config.yaml
rope_fraction: 0.75
init_std_qkv: 0.0248
optimizer: "adamw"
beta2: 0.95
decay_fraction: 0.781
batch_tokens: 65536
Each number is 128 + 32 x the weight over its row's rms, rounded and kept within 0 to 255. Layers, rows and columns count from 0. Numbers have three digits each. The size before them is the row's rms in percent of the matrix's.

# q: layer 5 attention query, 512x512, rms 0.0274, rows 282-334, columns 0-127
# k: layer 5 attention key, 512x512, rms 0.0273, rows 282-333, columns 0-127
q282 092:091150150157161107132105108186157152163152151163099165113110092090069164111145212114154088132068151054154078073133158224215179129115051129149114107156158112160138113176105192126090128077134111144122097125153120055094081123166114133085183087098098107134154148104188123161117137097167131103123140093115124069103091149092104148102131118144169164142084082092100109089171161130159187134109
k282 097:148164102114105145088144093192156147164134099080143079148146127132123168114119116131116141129157124136108155159089086120135151135174074077162175118088118139123092118146114115136126174142186087161131120069108110136106138133090162100182149137130149137120174155145156114185157079063152152095115154126125130153167097106142124143149105147122140120136155106064110102124134039150114130117083
q283 095:141128144143081172100136149115109161115109169144141131063099082072070133068131178133136129183136118109132107084155160174149159074175094139173082125107123148123134108110126183118092149085093179147145070136098119099136055117169108124052156113106138104159112109115168116096178161107098173069144144159048128113149148095134157105128110133141098175136109100071141069117174182144177146182164
k283 086:157113075104103141139149117145169191146124156095073147080141145101137124136127088137121118106148174148119164133129110095130095182083133082150116126212122158169132168126124179119127111154156127126138119068119180141135156147136104169193110138107083112137178140085086090173150141064077131200156142106099107061088135105069164158178129131176147164143121070122092130172104135160083107110111
q284 096:156104113177124131118122107128146144107166134163125149096102075120005195136144134101105130111114134168142070070121128063149158111137150129091093166116131159114095094147131161080148162150161145153100128150138167107095174102138149148119160115130085092189141094070120181102144165096132108046115152138142074138095122053082141095108167099163118195132102089132114080078175108110133131164132
k284 081:103151126143121131122077127154138126160141187184105210134132155154114157153122151082163076125170133065130106137117114201165165191146032106122135128108143130150147165145156129109093105097178126125164092103137147109153134130123133183128170107076164106160095134051114106084130101118136135186152170100172090100096071168144132116130105144154157126096132121122123074172122101149194157125098
q285 077:105149181127178090176135157090115144124106137120150111117123139124196103168150133189151132100129127185162182136100104153137092106142156116154133123124135096126160079103134079152211129140152133109112146080102085161093154152127141133100126168099171176094170091192109100113095157153128193180119156121128201140127142169119097103132080144101116116084187146144171169132121104137163171150177
k285 093:156134130104110152119172143064130117077157072149100146124064141083191081106111118112080153098112122196146162124113095086059128102128187183107110184106107115087120123111108134156132127127094101108073186203140111129114143137131075097129120130208145113119120107120092128124156132122116079086144122161092133079139143146139153104102168088116105114118129186178106163127159138127090043140155
q286 100:143119167135078129126117168103090152176123144128155112137145131184149103154098171162123109110106067165176193144111105143115115121140158124133111074131120089176085159138146123114144094153088124125118190136119120162147130114080135142199106166107183149162051097157087100153105082141133135124112085115148136158119087168145074118115157106072069101076149142167116160145074139140136108121144
k286 080:117147195121083107149080112127136140142092132134151129170125136124078113150152093109178138191158133124187104181115160100106108121157143208112142077105163114111137113139152118167157090111077113093089123130134131150182083159148147115124079103137160150081097152182165084102144092142100167133124098129115151153118102090080119096115158108124123156167125184097153144054167134081164094089198
q287 090:141107136176210141085095106185085172143171157104148142103180191111059098156113145124167145165079138079126128112114127181126157143083168125096114109123116167136100150155136078146148155102071169187118161160128126096070123134114150201143155111081145121148135110116172119072177112180111118135096118132162089169133133123160079151097093122094155107104166131117151121165087092123172119139087
k287 105:152178101107099117112177157139130085138110154148063136129103121135077170128117157093167120169135078083142107152102156155156155163152049094148155134124180103189114140183123119121117130130162089101138134103106142115120119075126171084109115104087123074119147224162115126162111126007147172082113168092156136134145077150114171133102115130169168159145127159107099160086143104121167159107128
q288 092:136145180112115162086157101166093114126164157128113182080108083141074163162159148084100129135146131097139093115150157133169159123145054170131056122069167149108123114166107192146087163107116123116155128144152166088109097102135131169102123157092090094178137089085168111098133164113162101107135137128092104126118126136125165077116125128160104207187037112107133133160136116127145171109142
k288 075:152121113094143162090088130134133175125159141128097189111131101084094149111109117040128082108133123047142187193122153126121116169172062129165143152140144093175138188130102111116121137126185089169153102102118183153086136156092110129110127063076149103180124172055156130169113096076098120125122113139171100082117139108125110169132125139192161150095146061158119078201149093171175155105055
q289 080:154130132127018121163131129060086123124163119119105050154094134138163106121077074147095141206159157177104196165150089074115149137141210144111120155089105141097110107059154107177150123182083169114104111143099128119131149139121196172084114166156155175143136138146104124158110174144123196121126130155132162150151164116088099085098129108099060101072161196170111163159116146128136099104158
k289 096:166151164153167111137126147117051083090048115183165108128124182079128102166130129163160136084133103156150173098115110151097098068170206161116118112140120159107117133100132132141125129141069151158114161159168141154157125124162116157112096126147146107103085101155166122064154129169107111138087117124133110112073159120080161138139128117094103158082122147164179169106139183146143087150168
q290 083:125160108152101150081155118140206139193135130157152132126097115119066167159100135078124171142128135105095105131082164132163170143133094116105116112122146138158103105158101143135082159121147088164125162192154150065138165131122121166102105127082103099153162128084129080094126128126139067115106102153190096123165098043098177136139123088131155194112109132115134110147105172124151139111112
k290 100:079139122111161160133118106169121126153169158126100173128159145110097177148106189138142076148148120063122121153096142170176160158129068116153164126133154120155123173154111111148146143120161118123145110088141169159129097113092146151136133102033111154161123177092130154145144122094125169122097174101132156161098163155127095147144087155178101175139127086130086090177114084137160189086055
q291 089:154093080176133117071098141134111172132211127150082166120048085121061224092083158076126127141122189127101064125130112077132117067161130129107143151048094157108114143120118187081100146088181129172121064140138167109096143147093138145059137105111081078195179129073143149129113164064140110089174138116123084117120137086113180161136145113146098154121077059088130100121171140133106136135139
k291 071:110131132105157148149087106145087073110161143123150153111145177097150163103099099161093095052132142115085126151083144188137152192148125111127136149136137136123121126147158155138116118161109098175152143130148162071105163091136120134143109124141145075196131142084100099102146147094089128141115135135153084104102115147130148101085121178180157140126164095114111115159115054140190143102053
q292 098:089139157075199151124124100104115142157122151174104121119111091107091092096179187123178097148098150115136149123182154197084120126106051128185159130174133106128149116123104125157068161060155120103103109119129083111133100146169096150038144116145113095097166177138137115112134143113115157143171114117075136107126140130151128150109094104163138145167122118080097113123131144180132113118107
k292 099:149149091147174131097127114083167137109139149085150101110133142110204130156121099149088149111152189100110140100108098026159115128074192129127103121142105179142153136042085132103166120137145161116152173093128138186056192195154101119177108148111132153081156087151129161174161166139090093147122114135162138121113156097097124165206125120101151114153148071135124119153103136101071109148083
q293 096:135138148076080105171132123118109133128119127147177138076128161127101081125172151143106116087108150152143233142189082163114157104124165109085077115085148172119129066176166116108080181161072148148116147089076127105165111139186111134176122152152120145123139099127118090120170149175112139151101121129087134182150160104206159114163147195136104153154098172109146100108136146165128060107123
k293 097:116120135113121039129135088106086069119108136184110143131117103125128133136113120136123094102153178140126032188100137133135087176111148127144118196115129132175143134146139095122114139129113139140201149137136145106097087125154182114088114088117064141144154137093073132139157124102117114176144171076083104088085145148096133138126150165130135206123108074114066109119125172152103205147098
q294 087:121147122143147152128116088163153101123193171134107158110120079116070197111117126100098112113159128079108090150154179085149191122088058075086044117151134138159137119155122196115104161113145114137150109176132160149114061144143112150119108106082080119155169119077120090099128070100135034145131072130145074128149108091117161115124115110193156165180073094086115095110150138093175135126110
k294 087:119087139122142167112080086151171161127162152120121195091173092119090175125126169132152083150152077087110122129079150135145133190155098118142139109167100161131130168140133135123136146131146131137158099084151167146137137152105113143101144092076096153179122177065137138132153144072145126130124155087138087121121131150151125161126066169158121160105091103115076062151105070145162189092102
q295 088:144141135157076127169181141150097123157144108160097114115074120182069178205102085118067088173096167137117160154197051071138166048162167122066085147053131169055116103122153117144072103169099164153139113119096144080108071144134134192103089179152109088155136094091122173168135143055109128134134186121168100132129088089124098131146124078126083122090128159141125113136150113121163115097140
k295 087:136177126083169042110096098107137090105111082164157142155131150130140090132092133144167119077080106099099161153084117231147107159124152103118151092127119054120119106101108151105141093120089157124149128149123119114119120122096190113118132138123216118130117165147135120135122114129156143099144145111206126093102105089112142040151112110169121122068191067161166175137137100128182130198170
q296 089:118147150161072125106058139112124118132176102130127157124084045103119194129108143108139160130129093131090113142132114103067174149080110058066068186160084124156074130134159183140109131121153079133122172150155156125161115116153157142147171145140102075127122108152101094080126104134112078105118080106186059162157097111108139135134159147098112150127171151120136099123121090079136106149100
k296 092:100117143152155161157122143116155116189105168145140145128128172182110137212141162148197111124124109129158079130106181174140142114166083137159129111121151181089092103137167163122090107104082124102116083111147196126170102105123121189081139104060157106149107158132201119079176092160131154099088156113100138141080097085163122147113096122126120126109056139120140144075141134133175167114162
q297 093:128125109138105088117121130125167083145145113128075160138056125145040122165081085086140131187078192134088097158150095139146151075106086137096104135121131154138140163151098190109083115141166149123117171141117159088067114077086148207064077079158077108140172115096106143179098140097137147154105155072156134132136148118080102101106138104106124152121140095084155135050153096108119135144135
k297 090:193148092131107100123112116171097106151148142145153105111144143157158186098135149118150080088136143066099094183170073151125104141150105113103178143125148110114105104074100149121129185136130122185156054132132111115103142164124174083175112139111146131157102151129097076147190162066138136173170150120215078087140068108097170164130104161131139145118167071143133150183113089100155113162129
q298 101:090131202124115164189113135105075130139105103131132112124139115113178057141184120162157142107141107126111222118167099177103158106134144115102097081131097157155116104127141130166119129157076150126106151124100114185154146112128108148166116137112111205110138102135106103129125132162093138135115130124139186189190128165148123106123115184123101090118163144143157146145114170141200130101132
k298 092:114137147110133096122146118113135127090109146104176110129124104081102111135112139115140175166092117106161133118123168068128090111071154163137154131136095080150145156107131108141113086166088156128163166175112147183211101114167131124113142126151101179110076092191119090147152092137111141107155121107106120167117165055121135126183135137134115148123122065123164157146146141105089096140131
q299 086:181148121177133166113088127115193136105181106130117083112148086091101152157126107139090163125142119153104166135122115067159172163127118092071116158076124179117141126098082146136093168128156090175097104154132118132124119132123074124121104134187069080130104115117179114084179137112161085172137162144198087122133101094134084102117119081092131146136076120141144099114183140054118103111157
k299 092:081142110142138148107136070112140127135130151158153164102115096114118154121149157168165113115131109100041093064136148168166205129116037081178150159147107125093139103170106095131083171121151141141178088100164127181082092189113193158154146082068111156146102154092140095159148111117147093113089167119134119140102120164131126138096086117153093161106106080094115113162155087160168167151069
q300 089:100141177152124062141082174100081111120070104090106078138149161121217070109112105152112131100142103147141128131094083154139093155119177109144148090167110114130147114098122043147219117141085161123140157091163107142132195085110149125134149142118174131098086135176130138121064112148133146151134133095126168122118131192133129109135136150110107065104150159176134198150095094118095129141162
k300 073:105152153119123118166187144114145139113087123074154100160126145110127142122200165149157133164118110176168088096135117109141102108121158187138138107159156162119112155095132158122146149152113120092086160160090090143174162119114136095125130182161153144085104094194110106138130137172183152112133124134056191196169069141121114140120147029072108123131145165129174157100154156083066093152233
q301 075:138162064189145117127154119125180103133144117163126125107209090148068185116157097049112123118163141059023115150118160132124206113051116083114161115123142108141136169212077129122076112122153118146119111201152149111144091136134092091119127115144128108097138128116140107093148127111131127139108153121114076104166106096170142205088105127145148124116079096148111079131123142103184159121093
k301 103:118116109116145169156085088163127130185144158140112162121131120155067145123129152096121090135159122089092157135118143150155156156135031114168122115136163148165100107147124124138124139111207108160152091062167180144119139104076101149125180102057099111170165159052099126174148087077128129126139127094167068093113159126138126128098092128181139184158111100126110061172111075175179187104083
q302 105:136086088150108100173119173125153138132117132092071099078121122150146124126111055121110136139137158175074092158128091085107133084133090089136095173142122179112103156126152127121067100136130116183104135117150154098070162136140131152134111053130123132120109132121145165147110166107151137117150164132206141098180136127167069132123120132128120103164163185145138116168129105137078115121114
k302 104:091159127110157134116149068140117082149105144155158155193126136123128156137098132145124108152110124097098185109143148151158167133132150103157132100106124091128153078149096166109165198115116113103080141167150127086103140094167184135135142146159164116143132169167089177120101073135159138187104126135185094182120127174111116112106097118119135082093112110133160158060125128150176135181131
q303 098:113111153100170108108077173159141063074086096127127138192156114128166103112119070116138122066142166112135112107166120130038095152106130141123153150094126145117121159146126198095125124123193108127039090137131094127156121151096112108167172136119164097156126080140192102147105181173108109130135146122121121134060137155149152123143125169098181181158153119150120142122151048097086136113115
k303 096:100092108177115101139147120139145099103100128118155074145166122118169097104141091110109109113100173139130171093178088124184132113149113108111151141110135149055130082125125167124095123104104108136132066084089096073135099137148127125121163168167134099129127098230184161122099184171153099143177154103057114130212079118161075107108153139139138075202139144115131134112158153056103123138166
q304 098:136127143077148158146134097094107135090045137140099158117134171148156125130109132146157124167170154134171158132102150158175085120154163151134106126144169126154175124113109120128185191099121107119102146050136145110148095144194148115095125163083062137113122141132174133143106189116104177076111116116076197159096207083146126172132137095157114198168124139134169078175103109203141104064172
k304 101:173126169129162182153150087136093105154099065079152066101115137110152142088173087173120179094148082121132170199125150079098131100137205075064097130106133112116100168118149129132195138159153112149148166158113167171129135142134126086193110133155185089132090093145119140174119162163110074079191064129111151123130173114152142155117152131144118103134143138189091131126081156124086094136142
q305 098:111116093117052135120174134152129136130086107087140087087140175105144108086088100122109137161140175145105174136127151123070119078091150167082081110116153142143106162139143131137089098123088086158101174112111113128125160136180130144185100145155165145111191073185185100136132133168107153138079139155129127141180121133131144131129134168052153168114158169134140079156111151202139075146129
k305 093:145100090112127055128156167116072107146067149171156143173147116122144152123149121109150115046172159108159103170176138146150132180137106100117132180134145104132192119149135148122144120112092164109127096153105169102111068106151180108098104147175091112134114142172065148124158092088165136220158170120101122130079137152119146109101100168158159120135087121120133163112131163123137185125105
q306 088:141087116111138116112207139111112135079119137119093108133058121063112179118086067156132109179161172154099076070126139078203126085152182095118166143095121139092141109120141139119113135088175136144105185156082107107143100140111109126109122118150101113185114119113142084173125188100147124114131157135077084109142086139118124128141149076142153185071055088169119109141144155113070089098129
k306 094:141108133099135133153092079096114111078112146135140149139136134091135091100144109108104158048170177142155140163130085130135106129139116140067099078154082145083113093113137143121187119141087190133099104119066119127105095131097109187113147146150115112134159117159051143104089100173112129185128119113151155108119118112154156088072129114125098046122128130109116147087109122056117080155116
q307 086:151146119115152103169107169145114096138091101120140132148106164153219051130095106130126148130069132178172113131140088115037122141103161133139125117090116131111135166104121108102139144115125103104114185140148095104169125111108147108158124101122156133163112139178089170117122163156098100099157140145133153119105166141179110123113166211133102099177148153176103179105120085086053109125145
k307 083:119141133100104104148164168142177134128115098123137081142101077120168155098187178122168107163112153144147069106187142113131141099141173138101171076109169104079112092101114117144103082109114133126107125109089049145130146115130123100143162137165139154048102071175159145119134143185172122134132158155115137166158066139129070146173151123052152140139143132146158179092135131073117086130198
q308 104:109132084130115146098184126103169149123165147135168095114090184201164075116095114148115112116140187091094098148106164114127099134090146098105109140178152181138146155183086034170103181127127118140120169144147140129078140105167144098102145165145206145028133138143204124114119108152121151156093161166135137060158150081121091133139124058106128091113188130161136087098134152162120128170160
k308 106:118114103117194119105131124130136109121194143153095145128152109105097086156174142116122088105131126098100197089072076182171173104137090122135132132111122126182112119137107133118181178094172117093136095171151150080048104114141150142121140121100140119154224174112107138103092124091165084184146142086192108122136148180106163132078056140128129135113100086124115125129117133180102183167103
q309 092:163110099189077154129205109170164127106142119143167097099153106122079176133106095101086140154117162118092090152172156082139185094156133079094096146120113097127127161146177176114077167108176070105158122161170117117104093127135096140163118099176145077129141136163125100180136153145132140160168174157109102141132082113103139128123124164093147155073104107156125100081196144093139136108116
k309 090:121123112158094128113064153091099114109149127118160172137149113114176117099109217084133093055160163151106133115106093158135182145103103187097172152151118133135172117149164120108166133115115132098148101061113144119097119135117170136106107091111178131136161170070079122082101090112164142141139158091170123087166075150106158121110119134156176133152118120089120126190105121089155159129069
q310 079:137148199147104131111108104136110145139152072143142140117137099133099144100217125042112144120153120075060082170156193129128197125108080146118155092169083076160129112204153110126085099165161107167109108209179104196123169115097115078154088136088067132133108136109106117125107094124139109182132117165136125185155074113113081162105102147102184140088120101132141123099121195139156106147146
k310 116:107129069097110135107100114118128122151146169141106183095155118155069139097104205116114093123158131080082137138113145160124136140131092140142122153155132154146108157155110117109135117087173111178176127090156171146100170121136124149101160081069082130165130162025133100168153112076108149112102152102170100081107174140130142142149129175186138194155116105102100104195122102164157166086057
q311 094:132085112122171156104134096140166161135168143138097147108149106136053179160119200088136129125094096109118048105123151170162187086114074136136142159153155196150123116123089170125100107129154117123167097110189153164171095149164084185109142113114109121172113168064155107084169127056191085123080178080142104089139124145127143139161117100172168137125056091101082098088117124171175130134105
k311 072:137126129151151155128126107092129156117172133152101187153088159126114187130096115094088079131148150107063146140113103099136100114105090103153093177087088127158136115143146084139143128145134128101139130101132147129030165171083113100136135113062149112167177166081104144150091146132085144135173128117165086094109175135132097140146118147161106113079142160162080092138139086166138173134044
q312 099:156137104169148120096045073132144077101129081115152113172182101140156107143144170104130106094170072096144103146115137120117177179094103101121131099083086102130100126125118186160135130117122094169146085126166114170121105178133136168168096149134164129137101180141140096101188174157074088153129099174140115140134103121113154173082060149148150159182076105190119133189093093064159110115064
k312 098:149092147166149203146170172102149172148143156112129164082136129120119070167144138132149127149130076125122146070129127134125134158146184118129139158093125186140150144164189105128100083125102138164125121144089160144140115137113103126118169174106161140140145115124116141134146120149123068101112063204103138133076177130164091100123141096104158161114176132142104059129178137087168210130167
q313 095:124152135161188128077119109064142188076114109132090104126151153061063119087130163091120094113121088135163120140113104156187141138133113104145136099186115099138124106161133145160150186085136146117134113160174122120134187159161143116092138127179105100158156140109156113105127096084148154107145099140073065161123097136124135117152114094089126168136062102073094117104126125176098123158094
k313 094:109165141127115150155151166117056118127124175188142112060111146147136090129144098165140185147121137180199147133099186098115122132177147112152070095173133151158135151090128140138141076159201166126117164147134163202112146123136120218135091124109118154124116098109127102116165147110084148109092135132175198102076157123119132181126062067117113102141158130169123129158140140147151064109096
q314 080:131139111094111091091181136116155134109193118152119158108128068090060187131104143085132139148136115108072079110117177075129183097138068129108087139115114176158097166099142139094107091140139105142105130158190115151140162168148088150114143114122116081115123117070148076152153099121195113141106155108112081130128143110092096155111109092125157179146139080126091113108121167113185163108090
k314 072:156110162163187143090085157134158143129145089151144202153117174113146157095078115135104096095167152127084182131146098178164098120133120118123141133115088101140126145142122130124129176134150171112125120123163195112103093158139123143120118117115134097166144155112074118133106116077098085162175118102186123095103142173113155127137149180154155111090114155143093099122103093142189162115044
q315 089:170129139116108113139073175128133126142127128106090146164079169063137164101166224152190149161142110163172092075162102122097111109142101157137127098112186111128175101116172162078134146117140141131158095055146127063143085190071147123111168160117068100149079147168132175162132148145162143144199099132101159098101169080160173132122195139099165165121125149157078129094094147174057154119101
k315 118:186132156163083151128142096152134153103092108086152088128069107114179123100132096155142203104105146232155120130162111069137117131106220144102151107103115101097126075104128155121150163130113118072075144093135071155169174154101132094133142191173160142125114089196146117081107150198088147141148111155085141142164093156125114115124155120046130118112175158131131171113152144077109047124185
q316 095:073174145124139199146133070087100143130188125158130110087123091098115126190121199076144154133191090138115156151115124178149143110200116201179042163136117192106124155153121176150133130072092174126129098145070138130124080111103109128125125114123054122084095179110202121137180068155125128170160157120086159131158181140139134086153126109109138142124179120137166163163125153130192112088149
k316 089:144068151129159125101097170119088135135147129170170125077126151116115138101107126168128122152098120067093118114143115096157148094094219098100154159141072097073192116144151046167160123203143183177179165136140143183079120147147124187123161164164061185177089115100126084113134121140109167141123117148132126095107200106144126109066149124106121110082098075126136169200150149115100102131121
q317 106:132105109112123161117141142113156115129107068111145088121116147081133124151063080156141175156090152149138067082114168111134089153136141102137122190147141163140162160120111078116169127090139157132116128111124133113149186155118149121069163128108133107162228054196165141110097197157153100122136114160137115119095187058123084119167154070077137154088185106166141155074120128139133126160155
k317 107:118118122145059110188170105144112117126087124124141136190138133108177138119157103103139138105156191077121093139098076135181102118133123085101134147103153149099125127133138146140148170145119091111112082108110133091165013131092222125143134164187133083127154153175090169119119161161167158124116200158074131157123080242162158150113142153118127062146147191138164129132149111069086126155087
q318 098:128101153121099084114107157144086160126145139097182122158129089151160095106105129131124126147142169123143168131129163123109088129084159141054110133109101097146087120078145181092143090134095105126130133108113129128117059133099165093210135050150140151091113105161139178092149091159107122128140106104124149168129145099184156133066151119115135114167100161137111151149113102113141120108142
k318 091:124077115180141127132116114141167100134110128062113092105138091136104106165135120134150164137091107215211109057176130111072144157110115161130118097085103125063100140120135081158083127152092108135106140093160140147118149156165103142095141144154119152138116143142154140119153106117115090120117098169082132135123120158142119143089150123049146147108122160129123108109220138071104146144163
q319 104:144116103144092085147095136166141125145148112146175144106112135133125180124141125096171162183123149129104076161101167111097164144101120140109118134133166100121162154161122081070155111140088100077206162146161186160123121128191106155133109167078127078095144130146076142093097099209093125125122119113124159084171142090165091148131160068130123084134174126178128166146098159144147090163140
k319 109:143088142144103122075158119161119194185158145139080140145178130144092160121105218117152095047123106060087140174110100192142130145085086143099158171107097117172099102099100208155162117115075135156133122111160112099126123106114160092116152110138096142134176212108072173094122153110148177128108112132143100107130072107087129095145097102090172139103116110084157117189141127142138157158113
q320 115:154137128155073143131133169165117116080116130139127097149136129131197071151135069142115155122138126150151163127103108097062100167126184144134137137150116078125143092086146115141163116149121171136107183136089128114175135118106138128156157163132147120141138104192121155062061105185095117125143086168127138151130141123125147106152159135090084091117200195149159170094141117098084092098155
k320 066:086112139129069072100129126115165147126127147118135093140156145137105154125148160107190098150101139072145068077127107121115176109136147175118147080123135121168143129118134177142142075137123117192127098116145062170171111114099102139124119084155091132132110095106153115167125123132132125102124141104099139174182058134133143110124079138120141124182108072137112093166139163099158120151165
q321 077:157084098119088122085106144148083151136176121155158151111145104124095161144182192069078123131136127094106133150084149096124204152066116151136148112129115100172134147192084134125087104158155078156120083154169120174149179131149096132098096116086090152088123149125183089145108084123131095115102054083158128147144105161114070179149113125139164104133141062115099103112110182100232136130113
k321 134:118123131153175162093089088150158167141176194157120186112144127165050187115076164095086108109125096064069156129115166157160145171120068091182134152137143138181096142160090137121114124140157128155165122117168180142081120133113144174084102099087134142170146183060107128164156137080123102126105155095191085095132191127091142119135081162170120174151114067112099094193115100174160162103055
q322 124:125158089148145103133137116122097177117201189131122107110148152168098155123151210109151083110151076046078172180117104155200149161073086165117111137153135108166089132103135099138092169121144111149191099147123151158116169098150125117130118131102172156116113218089129086130182065063167108149140148059111132096127097134087185189113114119136115128128097081128151059162101158155159158137104
k322 092:106153138110152138096069134100083100128161125135142168090101151119044101170138117125121142161156125165141167128106174099074139088120105117150119185147141166102152154146157122105111129126125151052137207134140143127120160132163079161116131108112079161166142164041081156080099118098090113120136095139160109083084202117137156135153092106133146174089077085126089148123062152129136147142096
q323 092:120121082155074124227080196130137076103137093106164108123107043187137129107116082104113110110132099157083081145141108088091187121094122123079075127126137115095091129108108143102109155208100097135156114171132178106098129122148112112140152139086128093098164148149063210084124135094149055105151131135147126128119152087137181161107174175144106075187175146149167137138128139138119132091134
k323 120:184139170127148146126122121103139091093128092110165110158086092134187112165146126117145108163145044199168130137110136124120117094145153138157174149124163116116123119152142135123103161076115140118085141137120084055153115098084167067135153191123156098103140114207091183112068125169122102123149105125100096162146053115192091114102173125101134090078159162183187128064152112121061119142163
q324 084:146133107150131100148131126094165124134132097146108144127125151134114134064103169150136094108111160105168159148146146182114126147105203135164161082127106077091133097170105086084145178117088176183189110110124099092117172059162164120083112118164150184088104176168079119139110073096088188130140114129125140127118099127132126131102118143097113131129093126210143141129127108145120130173119
k324 102:108125126139115115085144133143116146145142122102102156070176107180054123115144223105122131141125097073127131131119176158118165106124075106121111097158149123160060176138143140116098111124146104144132140134156148146112143092151063162104100075074072125121111151000114145155155182105119125078097135134150127109161145118119117147122050118136140155158085074123121094161098128156174175157115
q325 093:077093146141086144149181137146130181150170141154154130075121122120092144119143130101057102128154167082112137190062132082196060163134174127127082147118123143151114202087138079065146103132136125154118144107182170169135151098132102170112101113148151168130113105080137075194154100130116167098044091097095098131104153117136108153136142090115130124087120114173075098170126168188197154124081
k325 080:134141112147157156108089139125097136094167160165092185154122120162058156115105159104101097104109119161124122149144131155097133103138050085154093167101092116121146140137134097130148142094135128103133176128146109102057168132147152129114168092058133095114137153059072151098120151121089126108144098137191096092108176131076091056084113134165067141078108112121128074117149115129168197120065
q326 097:221129086128164088180059170087164065165121090144116136150128148102152139115130103155111140110092110162116138119129113083113163116157127081104191076094128119074110079152114165123165137148135093120119068130115074136167143128060133110147115067187078112125130224119124100139077142119182148146105104148174211134136091173109136144092140174142115068199098148115151132125143073055114085111169
k326 082:159175118097099092139148096131178118146142112098136100141156117099093111096160177082111087166091112098133144107080167206096187153163127188089194080174098138153118144139095132097056112090127094110076137135127155121146122123140124180149146136131116134091107114141141098146134175138151168185109150098088104144141096120136144127086086117107144188160114076124161141132107146121172114162172
q327 094:136126189126193148150032080181110085100110070109178144133153078112123105136157122096109120047146135115201101049185088117088167115070133114115137168149125129120153174122088113196101143105177093116095129120155122148177145070154076112162161159101093151132103101109141177080120117150156077142118119121154120150129078123112120139114128153146098188134097097124130164111083102064129104105132
k327 111:093107114095149101182112074125219113100147139150138149054129107120145168117114191124094153148144116090054102116063139090145172083099117086153129113119136123107070135133099113140077164174191129128167109094136127188131155127082131138080118060134186164175097131076208110168186115098102067074147136083121142124121159143148114158122090166189134122120143094151136100138107123151163195148132
q328 090:076082146120115140104147149154072196117183103142151115089114133141124166125131164137111184140113163115124135094101179068086099086076135158168101150150080135123092179113159073120179064121119145134147127169122095141176152175167088216098133128114139105178148112145136099119164103105117112125100129073131084156174153111110142132164107098123151130077161108125135102122142175171137158122091
k328 081:211100162170170182128093204121144173130129128147156103158079146128146133106126070182117129091079157183135098125157139106162109125106169110114086203105098117097173133143119109184144142123145109110124135091168130108099125173093124146124136129150132110132185130157073153068119150149089148068128134155121102134114071121109147093139190177074100106057155187167146163073194098121101121158104
q329 099:138132135069196108095109120118082108128095167123047088137138148104130126126094115122151142142110130121122110123202079171150141053126063127126155087124130133131146179107091127167111112160106142110148136129047116095089106211115148079166067093109122113231123161135164138119099165116156084116166156122121101106074150146123142118153106182148194116184128107111143121062114073138114132155096
k329 115:074128112106135132101150114129182105113106147170130075120123175162174108154129090161174146123128168073193153130119133100139151144152181143075091123140138152102127140115131131114117088127157197144112096135107126132136061140113118138108147164155140150140138059208146138106108164195167150148136125156159139160189104088137120127130155079125125135136114150125110174131147127083064080160186
q330 109:167113199177133117168128154135170134115085118112145201153173111185108139099159097120135170133077099139147164160103137116114122083130175118063080089155125125112139087166160187090141176161124046151101157138178110125115114179124125145132113083157111129085215104132086140085137176176110142144121063150156121234154122121159117138118097210156095153197099170147076079166176178173131087120104
k330 124:160175158150092124113163112151077109126110073119130077189098126124174103087145159182146157101118151191180121129150146123070074174106157136132176134122121088120091102138157178153134092101056137112086160122103100121162137117174175118142160150163165073092115135194073172100052141188086139099110127129075149137087026140118094113128219121079164121101137195146174140050174173120142158136165
q331 096:167172162134172153097088147088115093109053057129116117173118172137159129120123125150180136079119122182184128092151049129045197113167140113120149131112134110126181095153141122135141193088108156127103093083115141120135132126118139068145149172135119097108099140164166144092106132149138087126182116129121122160103103115167127134133128157114127118175067139145150116123156131106064092099152
k331 084:086101122113106051142194104164127132156109136085132102067150099116119156152152209104112099108130113125121137129152207154135177115135136116119110106155169147160081157131145157097083131135179114159119116132171114153156155084100117161055073114116151167118123101054195127180122106129111143084074124116087147115135110114159132149160062124103135182164066108153144126177089127183155127143156
q332 105:157188107084173181174102113178159085083062096114172150118159079141140057080141128127120131097131095061151136129183122086129209107134056143053141103201151158156149070142068072095116182156153099051089122145102160113174163143131106099102113149098105114142126129109130130095108150079165055133154091106193126142133127136130109160121084178171057092184088098121110119107075093077123115126137
k332 105:167093146079111100152154100156188085109096149144136127090153114116124169094100148113103114179196108145122164145157116147114110104136158138172142096117140138163085136140150123157124159139111132129133125090183121108176147082133144086116057134174153101102074123147162105164068138144102149140074130149123148108165078187194115120199125154175164175192122112161138184123090147131095136070108
q333 109:105136097158060118184155185109112104124164134146151159088130117143093114117082174155105157186124154128171152119180157170137088131166149134177105139159139136098146112170114148139137138107127129091154169044125119085182102065152091149053162121118143146147110113083060153175089097116170165093125130090128106089131103165116144103172100101098103153098125137120114149121120126181102125188153
k333 111:205139171154151165110132094118109083131119080086112129120124102145088141080159110182126120150125097192084058131123083095123131118153134091142150162119160067117162101131105134160145171119125078084116155153133105125181122137127105114206116129122143067106088138109072174161141167106102120124141129079149156166087127116100147130109130134129071109128148111142130151097046125170166113180096
q334 103:113151099142130113081103145141115138093107101126183179166083149180131092123104185116119118092091086139168129054087106145103172172141112164066118153109176169137146166090048130156161155140091160113061116123096126167205097095153130119186120142114131116141143089147143138143112105188138053148082144123134157127055114125152116137123135188179130096136114114085106089129052143079158115110114